From a checkpoint of a small transformer trained on Wikipedia.
Size: 4 heads of 64, MLP 704 GeGLU, vocabulary 1024, 10.7M parameters.
Architecture: RMSNorm before each block, no biases in attention or MLP, tied embeddings, normalized queries and keys, paired heads.
Each number is 500 + 50 x the weight over its row's rms, rounded and kept within 0 to 999. Layers, rows and columns count from 0. Numbers have three digits each. The size before them is the row's rms in percent of the matrix's.

# gate: layer 5 MLP gate, 704x256, rms 0.0947, rows 652-668, columns 0-127
# up: layer 5 MLP up, 704x256, rms 0.0951, rows 652-667, columns 0-127
# down: layer 5 MLP down (transposed), 704x256, rms 0.0779, rows 652-667, columns 0-127
gate652 100:477448484526549513555475565525510494581540483461517526539507530502493434515566456537447463518435421454511551507554468449478430562429523525444500520444417462444505504525524498447533395583513448500443576474560494461521554416543549576509504517429450493454407470512472467446459446466515444489384562442479515505485435422419420511493540520452487494534535471449461556436494543552412580533506
up652 100:553464400462487586459502477459554528569418518477475445427526362436514469478403433477484504519423463552467460516450500554448526636438532471542592568487560435555459434549507608520578529442475471533553377510485574403540517561484435512541483484423553466443580553579541425469481509522419533513491494519475463433399467488471473529460445517528525472462522445515487537518513574484554539496481
down652 101:478486631534562498521483507561421499448542445442398545527589588531501544510485476498610549469562544613488487457460535446472553453537489587546516459489418469465586454503482455471377565482467607475475504517517477465536504421430526425574482523472485407491496469493477524505539483471553515465520527524410550443494509439519489443577464494596461478493601508500450550515498371569495443475442
gate653 092:476470513413416451498578514533468489480484548428538550444547511493472573556602494460464510517471589601497429514563467468516497516466512616533541579513382615458566456481442553497497466504551533459488532482495524579437462445574467546407532474567487543467474649501545525464500471580448523581465534564519430561579537408490437485403472510461456469535467460533472554559552472496594425474522
up653 091:480506540463522496494524453556527564457431436622496514502435527446514513588420540519494462556494416491515438409483419440546524503488512567519506513517584508538543458431473439564453544486467530505519494531494525513446415489472435506523507560433473514595498448497530502435523500479468463529543448448468399398478436503588508547522556485551496500491485444420554495475373498541491580545427
down653 091:533609479468420499464421473478606536561545541441481408521475463556533463518498542519455487414571553553469522493537509535461488519458461427431489442468468456535509513507504465517556435513533440543530532443505460494434553450543543475440504511482522498465487504455490524470531541531552466543463476496472463643487488508436582508447454537513563542541592537517444537531591527449491552542534
gate654 104:511469579614552529505552521440557536533433492474504542511517446452542449509553456497478552540501518426451481457495465420430482433468505542538518580406544438479495478451614465453396561492538538488510475487537411524433496477559507549501565575577509536503500457570552463495496513584486489417425447530435524547498461596430599519468571557498507501490525499484498480604430521507452519503530
up654 102:491433537483425360442552508365457536537540581454488497494567513546487538488480429529496432557514459527511578501446454449446530440537523545502526593527432446413509520467532506417484440427520518500447440505514427460517462509352467421529578571562468522504450541514547490488413500444430436549602513429505513424471434486553433497522542451525445449440537598497538554504497478542444479518540
down654 102:464514465544539511575461507499444472529398492552481606527501481582522447521446522485494503530503434491500409504509468464474596472523449536602488510484505473465603464521549444479409444541468548419547417475489544558476532489547527607491464413497544431438579565547518438368529450557526630411479429515521517593499532437390544453475473542551494446510414419466482534491460488506513420451451
gate655 096:411533568486547427476517484484492457502456437553451496466402472424536525447551431494538551392535464577563488474441403536454466461490467430548497496416505524495543586542607462424514473548583445480609579518561554450540448535415482577559490506512536541514521498490520422574528435541437565476489387460591495419454525466500505509504609514542605590465445498554479576510544438482484541423523
up655 094:538459566556457383483544595511496493411514427549507546578440444510494479443525518508460525539497447490428485463460515447477494470503569505520427387514551469534512550373540428467462428502480598471601496522558514478545452457508473460464414444463482601489478431517474513546514477593464576451520476472507517499479476463459474523463571557495622552448506489481429467520485495466513481513461
down655 095:482459477440605499529434551528466565542503558441435437511565586443413382558473526459510556443540579563548555649520426511515475514540508547489544505577569611421499466488538488576543525459504472544406477477416447517453460499458523466447499513463583473489508510450560496508596513547507443474524488532534467497510433521451491518500442546601475453495512598503503520538518487521505420506449
gate656 096:594467408501487456395565508571499408588485531499627497477501509406476462439517551461530569435548577566460472523462533590369538529506502449559412523552495476493440547532461489566452468540447554547447485522518509506541504655472508527520491462548533508439427519521567423479554541463526500520517495458585456591580535522479481445525447445492424536494436527494526486556638502521482524582547
up656 099:544458542483460553390508490454523541514508449497536566439567508481473460506535469571545562550417538531464423409499535478450467456519438426507499455568422541463511484461490583535541493491477509526557532470494470524499499480490477472521565455524551512447491458525560526487430561412527541574514458563558562530517465480537441438446464512436515601445492526537610506445453379521558507506520
down656 098:504537565542466463534587448521445502493514457469415522448457648431544531523474563605441424461608511507597504522574501467513477432458543498487502518449514528574650524479380554415397544454504505486437524513402423540508484477507473524561540489548550471484447520521515509522495525592537527416474551483506536535518457522464482375481628489564441472449478538438532482524468477610477442511427
gate657 105:529535539485471583408570528525477465548531505482465508445462496540423437457498565528460456477412457514535457567511568456437540413462529545532451507477647533531563423452566532520466428486615576401545485539679442558498474498499418429442515508531465537407518488542529490550554495461454527566485577535461591465489469458487472458464492545503516455540456575562580515395517459538523477467516
up657 106:409503504378482501497556566462535427477542595434507481571590455496469622507490502415557455542563563518464513418408481432516439466427552503501532505428531506444590443606502547567436525448517494574521489470541513540468507492464567480594486514488484535440445631428537549538586480537547524416485538495502491571535490454518460495485499496531528580469582456499459485507513516444491542444592
down657 105:554493536659420485414573484473490546513425523474526464566412484478440443484495533468444477559551502445512489540498579502551597512495467579506513526496480476475586527498482520513423443463399567497531465518521520458655499518491480503485588365490469481526495418550430520557518472422548520468446446490607569512505495447457573420547507404474508522515537500450544511536624443528432552364475
gate658 105:507431518568528553460456559555417538595454440401579564431489532531511507493472625469482487478375533487484432500628636492506559434539567538509550514456537534461494489511543511519443474545396447504498547439594454568453470464562508494454462479505499574538479513510452447557462460502429568588529559477508447499437470511488538478422514508403510494466557545437444464478548482485542443531496
up658 109:410402545488480386403397515505522488441484431500438505447462480454620484412540525507424476436478514456536483444479510539428521495559507452534475474504473365440621480573613491528565500503531607504460494470504569551515487516439442489602449464500621490416446536506548486467570513498463497461459412441476439498476526505397540476536572514494459524485456450550528614428530510424528612481468
down658 106:525537485508548484602416526574440491489521452411505469479436582495428460431460483483535525581474601458559469501470445552464485445450481539491542552398451576489476535556429591529498540508479516529427495542462468467534514558469484363577583509492532439501493459519565527531471534559536414457604441554441487516472513523496418471434445559454524411474434503493550564493474454568421463520545
gate659 096:532494569504556587439449511566562445552464454455451583539456553393505514528422453533461546472541439459539459510539547481530526430488500512521549477453518409503400506526491506586407560359407538487463571633504371569483485574551486546451515548593526515584537414509534548473444512548576460494487483435537538450472520476579496467533503485433444495438417430446506431446494448472509569512470
up659 103:446418512407500580532530547484601522434496456538506567478547451524529535527529461455436468527536543565493631474497542619525575469455537462517480566646458479453470454465472506486517413492526501545544543411501549490562485413545522542441401430535536523460524490548557478538475486556417415540447493532509479575476488514553436485563510420458516495506590623503518516492475496460512453535461
down659 103:593448539478428440524529464605473529572505496543592557501507484472502507465492446545551458454437445446633435479431562545543508383588553511523528463465520430472492500453476461488499502463455468658440556542487437464499501510464473522585479496427439548557519569561485479448489558481540502534444580522519563532440490506550499476349521516480472457452498482512457448534619484512475590488450
gate660 106:573470439489435488491560469486531392481467558420423455497499587507517507518409461558594565482569483488493506560488517527526405530462495444506427623565517467460524526482441542481516479503430427513558533521523440612580543484447537543507568576524506490432491561486516444519480454504551520471428507485549612465533524476493501482527485554404511510515481441579474514516502599503449435477527
up660 104:500480480426457538500444552464622532540480492555592545539513435436498552410486562464466519398450537441423527507559498520505477440518466552515500490533466583437599507490466506525383501495535613483462527438512486498605573510434511431516407469467448556416474472515438549535404583516494534448524504552480467564457519520460550466473509477475495491512491435521440438507464461515500444487580
down660 105:448453445603403515526477496430518493404427515464491540503578529537496523607571470560518389493495517465489574508582534533519409480406559497574437492504495436526533496541456440554582514510463401518453436475507527415466411510582510465538531489472466492471529500445533527513493611516477517637485503459543568518513438510527474416498638419484473510585546481482519539536529538414525559514517
gate661 100:535520440528561431489503554599474393594534490386504566518540410549544578566436556459464473508509519455508484447470574461487484493622547498487463579502510423449431576423530469420545461462487499527544469532524512466557543437516492472565496536483599543504513558501470476530413436503440518460465524570423483491492492553484483548464505531440583374521579467468477513596470586445460510467482
up661 095:512463493461526486416506482418548530589511587462451530540486600490417479515542530514551461504451513542489560580551477518371541538513489476569513461427476469461508440508450543533514455524490438486522521503531518546497505474582414431519516485560463513517473473500486556504439489416640479482575478394494468472470536499636519419490442434571563517414521571477542447532482553519492514505499
down661 092:540411508502541473507563489468498521524489512427511482487521448508459448479505561463502562518555474520492444499448453528560539470548648539440489557462600601529458533444493385536482504527489495511487444552690510530505434576407533531612432450481471419487461547518574439591566556515520446510475564452465594404467482461498501476528605490448529559551471539507485480477602528521445455624555
gate662 101:555582457512522477410510473493553524515469552582526508528575442470519455449569616530572471521466574485514373515440586528509493537534543482521550433454497556564461564512439500456471440567502492501587509512554531607488476500486520463452476485578541523525493457596451467485471467518430466458507497480552508459459388419570480550518505661406536423537444493519547545533563504531533425556543
up662 101:459556561475558587517537528488465575473432475528485433433508458519436480491579454384490601477488479525499412389571513477468549465563515457410498495522526341557388405458528540506559384386509489497451493500548533465454560520488517533522541579459556482532442446480526521519612550435472422552527497519474473552476544552419469555555529455475470490518453395505538546474476427548472500525396
down662 102:551565468504435409453533525563687516459501441460522481480467494564564502476504548475473419448460473518519498599446361496450376549339458625523549507456515514467561470542515521514501427554440430518513560466498526564492475541464383522455556508492460483525477430511446544469575492500439540493536495518521475503475461429568488527513419533433522476549558456585492572500480467465446497492520
gate663 098:493460403542547395432549510572454595488441473455506481533441566485597557558466494583428426507374414481597481524574514488492451474494509463559453449481534533522435526449459490489544558511499455521527431472509405499556495485511433496540620527477567467475555499510535397512566447517530424454582457505487509532530406479456591566549497469479528502534522501538460519460519482513538467515581
up663 102:483591568532617523477386525543448421458472539583563568509525509488544559512479526416543474555538529518558507434472425472444543445419406441482475553608499533591525532521532496431496576530514579523446495558555523474512497505474578427462570477548454465532577565420514495485488425413469565479598417511466369461511456493454468495602548562540456440539517560479560438523535477493439484420533
down663 100:510542492475536504554519469412561495609503486561474558476445519544532510540555493457472493463590476478583482518370440442519523523590485472520571561494504440478463469526557456474447483507497490523579526508515572534495470507510451534477476526447445469522454490610548568524521462484498492447503387469541467618465457493457476493472483595609552405472530466455446436430550551533508556490516
gate664 099:518540429438473567485452419484482522547524589477523567437466415471595460550549461427399455470504543551557474478446520425413446530470477548450503479432454637482451494479471477431449534511540510533501434465547453550449524484534460557486506562550588520472427454468450485508520604536544511446504569490536576543489495552551542504489572402498435555525443385502511492452490528483569565535560
up664 093:499636576441532449606435525445463499509433502574481530489500567559506460555599549511605498485421599431430502472456521503507498526649586451471439513484606444465534511487487502476439516509524480521535548498478439465506502553453494504569538534523505529488530475485430467463469403597429460514502523510494448427525583513490486577501561410523504583561473519496474498674491503512446524496576
down664 097:472506501547534539513454435523483438461557534525523515404505523436473590509511556524417555451522461466531548504445533478465516533479471549497576518374456493531517457487596434480510434469469570478558478495445536484497473569457442492486464461493510505412472435462600451384543428402527559455512543552524511546425403508467513517501463490436510500562449502618506582427463498464522450504551
gate665 101:477485458520504484494457449475426479501606483466497482485465531512482362486481543470467430459417445519509374530516480526473532518499545529488538614537586577529586559581467544542562503539554473461453522603559565463438548557528617494527500425504456511489546514526509543554467492512532568520465461552595599585577528446458453634618519483586522488509423562510552460436537483531596485440504
up665 100:635533552483495501490507507427489577516528454542448491531546506483536507411579516387418611531599478528516618462420502481507495473572512531543509498487558465473398438421473442466460476522499552498478468452482579483435511553520506539469499528535498485456407499451554525423471473433467455520450520410524492541524480517538469394442425545512399418569466464576518570447439485503509557441523
down665 100:467544374497468561569531502484458474532440549448380478468464401440488493529474451470551495458455484458518374579493520414492608507455518418535516487492446538468520511549471514477484528475422472504610428591553570546494518469459469509562622468492511480573645527505498490472436536509484514509509415482395565516575573506547578556500526561484523432413602571408573493420516595456498496491443
gate666 105:507502509525474542471502510467442526576469500412474568439509507407518532499475533564521390455441447525450500501509499392556453527434559597503530421504475481539484505509553422459513450459529413464613545525489405580453464506486471568514542544489500640527526507494461410573519614463569497420544480416571519515551443436526477361539493520446496446522521450574528479482517440444442520514457
up666 106:492514488487581472504599387512509474461429485551427517431539459568439466535439468503519488465459464498472498465509506427521514551478551510473529474570421483551436597516503543558451536415439486492516473515510513519440538489514479535477555716450470471578518487557470506527458537540503442470584448489485523520430463415489446503476525477503529536529500489557510565522471479534388437582506
down666 104:534513480455470414456403515548457510586504565511492580514503514476528527587510488502507561557494531518514413571541437519529540488501531569400400503517514512560600446436467438495545611539615535489466400456547465457445590535541548627466500476498484447590400525492456523474563507507532443456527514500497460505530369523516560520371567495515472514501523415584508551567506503494527509469473
gate667 101:549496549593513415415424427458437492505487488576603609503425467568429498497490464501595511463486444451552458491554464528391512557454512539517510504512475386550432513454528466482407576507516506467548576633499428595530478508542465497545468476508417487528404454456462516559541545486486515525473511465522444567515479524522486537617550471449552521439492524560513449522534561545520494492496
up667 099:439457421481466456515474511479519412469495457502520558514464472520499434522557466501488505471468478463520471420546515470566504447462560483425549469543465561359436500540396497466468446529468499505466457500660505579534493528561396489493488539595480500443454510511512480503471479526575434521538616499433482450493570464458564568493515497439467411516476454566530487426509506497450520578558
down667 092:555641511481453596438452475506417573568475567436497412451498485533512443477426478502543449503596537462586503488524517436488521527524497435516525511518537559542570552529521512452568484443466539523490484573612440465525524536496429562496515456426583540429545555529485396455421424510515500412433457501566601513477602477485501541491476440468562517499570548541448496476517548500513470492529
gate668 102:493523411513580495502556452506547596492446469558551530521454423576514548544575566539461471475614534538464551514499460454449515494544598597520510490399444442417512476485517486434523539432533479495538408569470522490488591438499521408429457451397559496545412428439447421461521437543530482484578540490581516496515478464519443486507482568438541451503512394427460447496422461465489562538562